config = dict(
    norm_eps=1e-05,
    positions='rope',
    tie_word_embeddings=False,
    parallel_block=False,
    init_std_up=0.0312,
    schedule='wsd',
)
Each number is 50 + 10 x the weight over its row's rms, rounded and kept within 0 to 99. Layers, rows and columns count from 0. The size before them is the row's rms in percent of the matrix's.

# up: layer 12 MLP up, 704x256, rms 0.119, rows 577-580, columns 0-255
# down: layer 12 MLP down (transposed), 704x256, rms 0.113, rows 577-580, columns 0-255
# gate: layer 12 MLP gate, 704x256, rms 0.115, rows 578-581, columns 0-255
up577 101:39 45 53 35 43 49 32 49 57 47 37 54 46 46 66 65 41 54 53 67 57 43 46 60 35 49 36 52 69 57 42 62 63 57 44 44 38 73 45 39 49 52 49 62 51 59 60 58 35 51 51 50 36 52 46 66 39 48 75 41 59 39 42 64 39 54 65 51 39 38 68 64 44 43 27 57 38 53 61 43 46 54 43 43 46 42 44 41 56 53 42 52 55 34 53 58 57 50 67 52 59 49 63 46 37 44 43 67 54 38 57 47 46 33 60 43 52 42 56 55 48 35 46 34 57 45 59 48 45 57 34 43 59 40 45 61 33 62 57 37 45 46 50 63 44 39 53 59 56 55 50 66 56 35 60 55 21 55 47 37 44 34 59 41 46 62 29 51 66 41 53 45 48 42 55 44 56 64 41 55 47 59 57 64 45 53 58 53 52 47 44 59 33 51 65 57 49 51 52 51 40 42 28 50 45 60 40 46 51 71 61 50 63 49 46 56 45 52 62 58 53 48 50 51 75 37 38 38 76 59 30 50 62 42 46 50 47 61 62 59 27 37 54 43 56 52 46 43 72 53 36 45 51 59 67 35
down577 105:48 50 53 54 55 42 43 40 43 42 50 45 64 52 62 62 60 54 44 52 49 75 50 56 47 50 54 25 46 67 46 66 46 41 44 46 64 50 47 57 35 47 50 61 49 61 56 54 45 54 41 63 50 56 58 43 67 54 68 31 67 37 69 48 37 55 61 47 47 46 66 53 54 58 29 31 38 56 53 50 47 39 49 54 47 32 45 52 63 47 48 46 41 48 56 36 78 55 64 41 49 47 47 29 49 54 39 50 49 32 61 51 41 42 45 51 41 39 46 64 59 49 37 36 47 41 45 49 59 37 54 48 42 56 65 40 55 46 52 36 62 59 54 22 46 52 43 45 51 60 69 56 61 40 37 64 52 44 36 77 57 52 51 54 64 37 47 64 70 52 44 44 44 59 66 56 37 70 32 49 42 39 66 50 33 38 61 55 42 44 22 47 49 52 49 58 70 51 52 46 59 42 49 42 56 38 58 44 52 35 45 39 58 52 55 65 40 49 47 59 57 62 48 49 55 55 43 58 49 59 67 49 65 44 58 57 44 59 58 49 36 50 25 38 60 48 46 66 55 56 49 56 39 48 52 69
gate578 098:54 47 44 47 78 50 48 34 47 60 58 42 56 48 40 52 50 59 39 45 50 39 75 47 49 49 40 42 59 60 42 43 50 36 56 56 55 58 57 45 55 63 48 60 47 48 77 36 58 69 47 61 57 48 55 44 67 41 32 35 36 50 51 51 48 56 45 36 39 47 76 64 40 55 54 39 54 59 52 53 37 55 66 59 51 42 57 59 40 53 58 46 51 46 43 56 38 56 56 56 61 49 58 49 60 43 51 67 43 59 49 40 53 38 40 62 45 65 54 39 61 54 39 54 33 53 48 49 34 57 50 46 39 48 60 52 71 50 37 42 53 40 47 48 51 66 54 45 52 60 44 64 62 54 32 63 69 52 76 36 71 39 49 50 64 51 55 19 59 64 36 35 35 52 40 49 62 38 56 61 61 47 68 43 56 60 43 39 42 36 36 44 47 40 45 55 38 44 45 56 42 77 56 40 46 33 44 44 15 44 54 58 56 39 43 56 58 46 42 60 39 58 49 50 35 57 48 45 46 48 42 54 63 49 61 56 36 46 60 44 48 57 33 54 46 40 47 47 44 37 45 51 45 37 46 51
up578 094:50 40 53 37 56 46 29 62 57 59 50 42 65 41 66 70 48 57 50 26 47 50 57 31 39 49 43 70 61 49 23 53 38 45 74 49 44 54 47 47 40 35 33 34 33 61 45 41 44 50 54 46 65 50 38 63 70 58 46 42 36 43 60 45 40 45 48 38 34 54 65 41 63 48 46 37 54 54 54 62 64 64 34 46 46 59 51 45 65 40 69 56 50 36 40 39 50 47 50 57 47 60 49 57 42 44 54 39 66 50 48 48 45 50 36 48 62 68 47 44 43 42 62 37 56 58 61 45 37 58 52 51 57 54 56 55 44 61 58 68 46 51 51 64 47 45 51 56 52 56 56 52 37 58 45 61 41 59 48 45 53 42 47 56 55 65 36 46 43 44 32 57 59 58 43 43 47 45 54 52 44 57 36 44 52 42 59 49 54 59 38 32 52 36 40 53 58 56 47 34 63 57 53 50 53 48 58 50 45 65 39 56 37 42 50 46 70 46 68 47 52 52 59 51 40 46 49 33 43 44 61 98 65 50 51 52 67 54 65 57 68 43 56 51 52 59 49 56 38 39 34 64 39 47 61 51
down578 098:64 45 61 56 58 40 39 47 35 59 44 45 56 45 59 31 35 42 43 33 62 45 48 50 42 53 32 58 37 50 44 59 74 58 59 58 64 48 33 48 26 41 39 49 48 68 47 38 48 52 42 42 50 41 38 49 54 49 35 66 48 49 52 46 57 55 53 53 51 61 45 67 47 55 38 59 58 52 56 33 49 43 72 52 46 51 44 52 53 50 41 49 58 56 35 52 48 64 34 45 58 29 56 51 46 41 63 52 39 50 46 40 53 70 65 53 33 52 47 53 51 48 39 55 76 43 51 56 42 31 44 52 40 49 63 37 45 53 61 44 43 41 32 57 50 55 45 51 64 41 38 43 57 57 32 44 43 64 49 40 42 53 54 48 47 71 43 46 60 38 50 53 65 54 33 39 43 42 42 49 52 57 54 42 36 45 42 57 27 69 60 49 44 57 65 55 22 49 59 68 45 53 40 35 30 51 51 60 40 47 68 46 48 51 58 51 54 50 49 30 22 49 48 40 48 34 55 69 56 42 64 63 49 57 64 41 49 39 43 45 61 74 60 54 55 63 63 48 48 39 48 56 50 49 41 60
gate579 097:46 38 60 60 51 54 36 48 43 68 33 39 56 50 58 53 42 47 58 53 55 46 59 61 35 64 70 56 43 48 54 43 46 38 58 58 65 53 41 43 30 53 58 42 49 45 57 52 59 51 59 50 55 63 33 49 49 51 58 40 50 58 60 80 44 42 46 40 46 54 50 43 50 52 49 54 63 30 49 46 59 42 54 36 44 70 49 58 39 54 61 57 29 38 47 26 43 68 48 47 48 45 58 49 61 54 32 52 36 46 53 60 27 46 47 36 34 60 54 53 34 51 36 69 72 24 50 55 52 53 46 37 55 48 42 46 39 46 50 59 48 49 48 55 50 54 46 53 41 53 53 27 36 29 35 44 45 54 55 53 43 71 48 37 79 38 54 60 40 49 43 43 38 66 43 31 55 54 60 48 36 44 44 62 57 52 47 39 52 48 40 62 50 54 36 53 70 36 53 46 54 66 33 45 55 65 58 44 64 40 60 52 53 51 52 53 39 60 56 38 65 44 37 43 55 48 51 65 28 46 42 54 52 40 63 68 62 56 46 43 53 64 50 55 39 51 50 51 48 49 41 56 23 53 48 63
up579 097:34 65 56 40 43 53 47 49 54 54 63 52 57 52 51 52 57 53 32 46 46 62 44 56 40 59 55 43 49 67 49 57 48 58 61 44 31 57 50 45 39 68 50 50 48 53 57 48 55 56 42 55 63 39 47 48 66 58 52 42 30 52 49 65 40 63 42 34 54 45 46 47 47 54 61 47 29 70 61 38 37 43 47 55 19 64 47 61 40 14 49 61 38 55 52 60 45 44 43 39 44 40 41 62 56 45 63 56 47 29 66 44 38 62 53 53 55 53 52 50 63 66 48 52 51 65 55 58 47 41 40 73 56 53 32 38 48 47 43 31 45 42 41 45 45 39 55 51 58 64 69 46 64 48 54 42 38 48 55 54 62 48 52 27 33 48 49 51 49 57 48 53 47 58 59 57 64 50 61 46 40 37 39 69 50 47 45 51 48 51 46 56 42 38 36 37 56 47 40 41 37 42 35 64 52 53 72 66 53 52 44 55 61 54 51 46 65 35 40 40 41 52 44 60 55 68 50 53 50 58 41 32 58 29 33 31 58 65 73 48 48 45 47 51 61 47 48 31 34 47 52 46 62 61 65 54
down579 104:44 52 58 49 40 68 53 47 52 57 61 35 61 50 44 43 48 53 49 38 39 60 39 48 47 66 43 50 66 60 57 51 61 47 59 42 60 55 50 45 41 45 54 60 44 41 47 55 58 43 35 43 49 52 53 48 35 53 49 47 47 54 68 42 49 55 44 68 48 58 51 44 55 63 59 48 50 60 42 47 58 45 59 42 47 76 53 49 56 34 39 47 41 55 41 61 34 40 78 59 49 47 58 54 20 35 80 57 68 60 51 51 44 56 72 37 52 58 54 39 52 54 42 58 43 39 61 42 51 52 25 46 45 63 53 40 31 67 45 41 38 41 43 42 44 31 67 50 49 59 58 38 54 68 51 45 32 45 33 50 62 47 56 40 46 70 56 41 57 33 54 59 46 51 58 53 60 67 58 54 43 49 47 48 56 54 47 57 61 43 73 39 56 40 61 63 32 51 46 49 44 58 48 45 52 59 50 65 52 74 56 50 52 46 44 43 52 31 57 30 46 60 55 47 55 53 65 59 41 64 61 33 51 61 53 54 60 73 33 41 40 57 37 39 50 53 50 49 45 72 43 56 66 49 32 57
gate580 102:46 58 39 56 48 53 68 42 48 54 51 53 39 64 47 51 48 42 30 56 53 42 51 33 47 48 55 46 46 43 52 56 46 60 37 51 27 45 54 56 57 53 36 62 51 56 52 46 54 59 66 51 74 59 40 51 59 53 51 54 62 61 52 41 50 58 48 40 58 32 58 43 73 61 47 42 54 36 42 48 47 53 35 65 45 37 36 54 47 38 66 55 42 48 39 46 58 70 47 46 59 25 53 51 32 42 36 35 43 51 55 56 57 55 50 54 56 38 57 42 53 57 69 40 41 42 46 54 47 55 56 55 65 38 67 52 29 52 60 68 44 47 55 54 63 42 51 53 61 64 41 42 37 33 41 50 44 50 46 43 55 52 65 43 69 54 41 66 54 56 36 50 45 55 43 38 66 56 47 56 43 33 68 64 42 56 58 45 52 45 34 52 58 60 47 37 32 48 52 40 50 57 64 43 44 33 49 49 62 72 53 75 36 64 58 50 43 46 59 39 71 38 55 42 47 79 60 34 63 56 51 71 49 39 53 41 52 48 48 29 48 61 49 53 37 41 55 51 50 77 40 58 59 51 57 59
up580 103:34 41 61 49 53 45 58 46 53 60 47 58 45 62 63 44 47 51 43 59 54 44 28 67 35 46 57 44 66 51 41 30 42 46 57 37 52 29 50 46 50 39 61 36 36 36 38 56 42 45 58 56 44 66 38 47 55 46 44 45 44 52 49 50 42 46 45 42 56 60 31 65 47 67 60 60 42 60 53 43 47 52 58 67 51 50 55 46 54 15 47 44 53 49 47 52 26 55 61 61 49 54 48 51 52 55 48 54 49 57 56 41 66 42 53 64 58 36 54 48 41 57 47 44 43 52 44 36 57 65 51 38 39 66 35 61 54 56 52 52 64 50 52 72 78 39 56 56 36 62 60 49 49 46 31 47 27 55 51 43 46 50 63 37 44 56 55 60 52 48 42 76 53 53 56 63 58 49 67 40 47 47 53 19 65 43 45 50 48 62 60 49 49 46 41 52 58 49 39 47 56 49 55 57 37 29 51 64 51 46 57 29 40 48 59 54 59 68 31 55 56 47 44 55 45 45 65 55 31 64 42 54 38 54 27 57 56 62 39 53 51 56 73 36 61 49 49 48 64 56 55 39 36 56 52 42
down580 101:44 59 61 37 48 53 35 67 45 59 57 60 56 47 50 45 56 36 56 47 54 46 52 52 60 43 57 40 48 30 51 38 62 55 59 54 69 61 32 54 73 70 35 56 40 62 46 56 69 63 36 51 27 50 54 58 38 69 33 51 57 47 53 62 53 68 24 40 46 61 46 45 62 42 42 58 35 53 64 52 47 31 51 51 69 57 52 51 73 31 56 63 56 61 48 58 39 54 38 50 63 55 52 36 47 44 56 49 41 40 51 46 31 49 47 47 60 51 57 33 48 38 52 46 50 66 53 53 44 46 48 51 47 47 37 40 42 41 71 38 47 38 65 37 50 40 63 44 52 38 60 45 40 56 56 46 67 46 56 54 50 51 58 49 49 31 27 53 50 28 49 54 50 38 42 41 43 50 51 49 54 43 55 51 48 55 31 59 57 33 44 30 44 63 53 49 49 40 61 60 51 50 41 62 59 44 47 53 42 40 50 51 34 45 58 53 55 49 57 44 58 61 35 36 77 53 40 58 64 54 61 41 54 55 45 67 45 55 44 65 66 37 41 56 52 40 43 51 42 62 63 52 45 63 45 76
gate581 096:53 29 48 33 57 57 50 41 52 53 59 46 46 44 53 44 42 49 61 33 46 42 46 73 70 69 38 53 49 50 56 41 50 69 48 62 35 39 49 56 45 40 29 43 46 25 53 78 51 59 53 39 58 50 50 68 51 39 48 46 53 53 50 51 48 54 36 50 50 65 61 46 42 41 43 43 56 52 63 56 63 54 47 40 60 71 55 58 44 41 55 29 61 40 48 53 38 75 51 53 63 39 63 35 61 50 34 52 70 49 52 48 73 40 62 54 49 48 69 56 44 73 54 38 58 55 44 53 56 39 60 49 44 46 44 35 58 48 49 66 35 64 48 57 48 46 46 50 63 34 52 46 62 50 41 48 42 58 53 54 15 42 52 46 41 45 42 66 60 55 37 37 48 36 56 33 52 50 48 48 41 54 53 60 51 54 25 49 51 72 68 57 40 43 62 51 53 40 56 42 64 47 51 57 68 41 43 55 41 62 46 54 50 40 38 64 39 49 44 48 59 52 50 48 50 72 53 50 62 52 51 46 47 47 46 68 40 51 60 42 57 53 40 66 59 59 66 34 61 66 45 55 49 50 55 52